Weights of a small GPT-style language model, trained from scratch on English Wikipedia.
Training: a variant of Adam for these matrices, 106M tokens, 6820 steps.
Each number is 200 + 30 x the weight over the matrix's rms, rounded and kept within 0 to 999. Layers, rows and columns count from 0.

# k: layer 8 attention key, 96x96, rms 0.106, rows 76-82, columns 0-95
# q: layer 8 attention query, 96x96, rms 0.106, rows 77-83, columns 0-95
k76,184,199,240,200,226,202,169,182,195,210,186,210,232,199,180,194,175,207,232,233,234,205,161,193,249,198,224,182,189,174,179,196,204,200,197,203,193,226,182,211,179,185,196,183,209,179,213,184,195,200,184,170,201,176,179,180,194,211,237,170,165,208,186,239,192,201,220,201,181,210,167,176,191,208,236,199,217,200,209,225,162,153,198,220,207,199,209,215,160,171,184,251,186,188,169,180
q77,221,206,187,230,177,197,193,197,201,197,214,170,208,182,207,200,211,186,191,194,193,203,208,177,212,179,167,196,191,191,197,170,230,212,198,210,209,220,234,220,188,192,195,207,178,155,196,205,178,161,224,201,234,225,202,216,187,224,210,240,208,176,231,192,204,189,180,187,201,205,214,199,196,192,198,236,195,172,225,201,208,193,210,207,173,183,201,209,191,178,201,191,193,195,204,191
k77,167,257,201,161,209,165,188,199,214,206,240,213,202,233,189,166,184,201,233,144,229,197,188,199,240,209,238,204,153,215,200,195,225,216,206,174,209,221,225,187,211,228,189,161,204,218,169,208,201,211,216,156,183,222,234,207,251,269,192,192,213,231,163,206,179,203,181,174,202,210,222,230,188,191,168,202,198,204,200,204,217,227,233,219,216,181,211,185,205,191,169,193,169,129,178,214
q78,222,188,202,215,166,214,187,208,188,219,186,211,229,197,179,199,233,248,191,184,190,205,233,169,231,187,171,209,182,178,252,184,178,249,162,165,254,157,181,217,220,216,197,185,206,221,218,192,205,202,231,168,203,183,195,197,196,179,198,203,182,213,203,223,233,210,144,226,164,192,221,171,192,151,183,236,190,182,207,199,230,157,180,207,180,168,177,164,194,196,181,242,211,197,174,191
k78,159,186,218,191,250,194,188,167,216,169,132,241,199,134,222,228,176,216,225,287,206,193,154,211,194,201,144,205,245,185,169,178,194,174,240,280,184,170,172,217,173,186,180,213,201,225,267,273,213,218,195,233,177,144,200,163,124,155,224,169,162,199,216,208,268,175,219,188,202,189,133,157,189,253,239,219,255,200,182,230,151,153,212,162,192,222,193,191,181,171,209,251,202,316,187,169
q79,157,222,124,132,177,175,189,190,179,224,232,164,212,160,215,201,218,172,156,147,258,187,188,193,227,176,232,203,187,208,200,164,215,212,193,180,164,258,250,172,158,119,210,188,244,180,99,206,142,157,170,207,227,200,192,230,239,235,213,258,217,179,239,220,192,121,213,172,188,242,181,234,200,233,210,249,181,226,217,195,228,232,254,229,175,215,222,233,175,206,234,191,174,181,205,180
k79,183,212,218,187,232,184,181,181,242,190,206,211,225,197,173,178,176,238,252,205,263,193,140,209,217,240,230,215,129,177,193,220,190,229,212,189,207,220,173,206,179,211,225,191,207,177,208,188,199,239,183,184,180,205,184,185,207,211,228,192,201,194,198,232,197,179,203,177,203,245,191,203,184,201,247,201,233,218,195,233,157,174,226,225,207,245,194,242,195,167,191,264,175,200,181,183
q80,156,176,297,283,252,163,140,230,248,178,208,196,169,200,198,191,132,182,250,261,199,243,126,214,140,276,176,173,244,164,181,191,220,181,249,194,191,180,157,183,173,226,181,219,186,174,234,174,201,218,217,202,218,213,206,222,139,210,179,186,215,176,198,183,206,255,234,218,226,233,201,187,232,158,175,116,242,181,161,189,179,202,130,173,192,213,151,247,207,236,205,180,223,145,248,236
k80,162,260,241,200,249,161,170,158,218,174,198,239,239,191,219,212,137,219,235,207,221,214,109,230,222,221,218,181,165,206,165,201,207,250,220,197,199,232,147,173,177,239,224,128,187,250,229,226,202,248,227,179,186,175,235,140,187,175,198,174,192,205,179,225,175,200,182,157,211,201,154,197,176,200,217,217,283,218,230,239,146,189,221,218,230,225,162,194,193,126,163,287,168,186,191,210
q81,204,226,192,224,244,204,195,161,231,206,198,149,207,191,209,183,188,149,206,248,155,224,165,207,141,287,260,193,249,208,155,168,216,143,236,235,166,221,269,218,170,204,202,182,206,144,236,186,235,184,139,264,222,252,145,243,201,197,195,147,251,168,172,166,142,217,270,174,251,112,182,245,176,193,178,200,180,226,172,209,203,212,215,192,173,200,190,208,250,219,173,156,229,226,206,204
k81,227,226,204,170,228,150,219,214,178,216,125,211,219,181,285,186,237,176,195,286,154,154,238,169,121,199,150,174,280,183,229,198,161,176,181,229,200,152,157,196,176,222,184,240,185,300,143,170,171,155,201,193,152,204,215,192,150,216,219,206,159,201,220,188,190,180,159,137,221,278,159,200,201,189,133,200,273,207,204,229,213,167,207,209,136,230,162,247,218,242,220,140,216,205,265,240
q82,183,225,126,179,236,242,165,235,194,156,184,144,222,224,257,198,143,212,250,202,206,160,167,134,221,182,133,231,202,204,162,140,250,212,175,158,241,152,170,221,222,196,210,215,263,182,192,189,182,118,171,243,247,260,269,171,130,208,221,223,219,202,175,299,157,217,210,178,252,240,201,232,201,272,212,201,184,166,286,225,239,250,187,187,186,287,169,124,216,125,294,197,192,183,211,179
k82,212,166,244,242,178,285,238,241,121,211,138,175,203,212,205,175,215,242,201,243,179,241,223,165,249,258,183,254,281,197,198,155,185,191,208,172,108,116,213,151,213,214,233,228,228,196,226,224,321,186,266,272,194,220,231,249,199,221,139,245,251,201,145,213,180,207,220,175,226,209,122,232,141,186,179,179,193,176,203,126,194,233,131,171,150,205,244,162,156,169,173,223,189,112,234,151
q83,187,202,224,193,243,155,226,169,216,239,189,168,264,249,252,134,214,311,237,189,213,209,191,160,216,160,196,217,201,189,241,320,209,176,190,197,197,251,200,208,215,153,214,138,128,228,218,215,120,237,191,178,248,238,235,243,180,210,179,219,211,212,184,196,218,258,108,160,231,147,224,252,243,151,225,257,222,195,244,153,86,176,203,240,180,154,158,213,191,193,202,163,178,207,217,73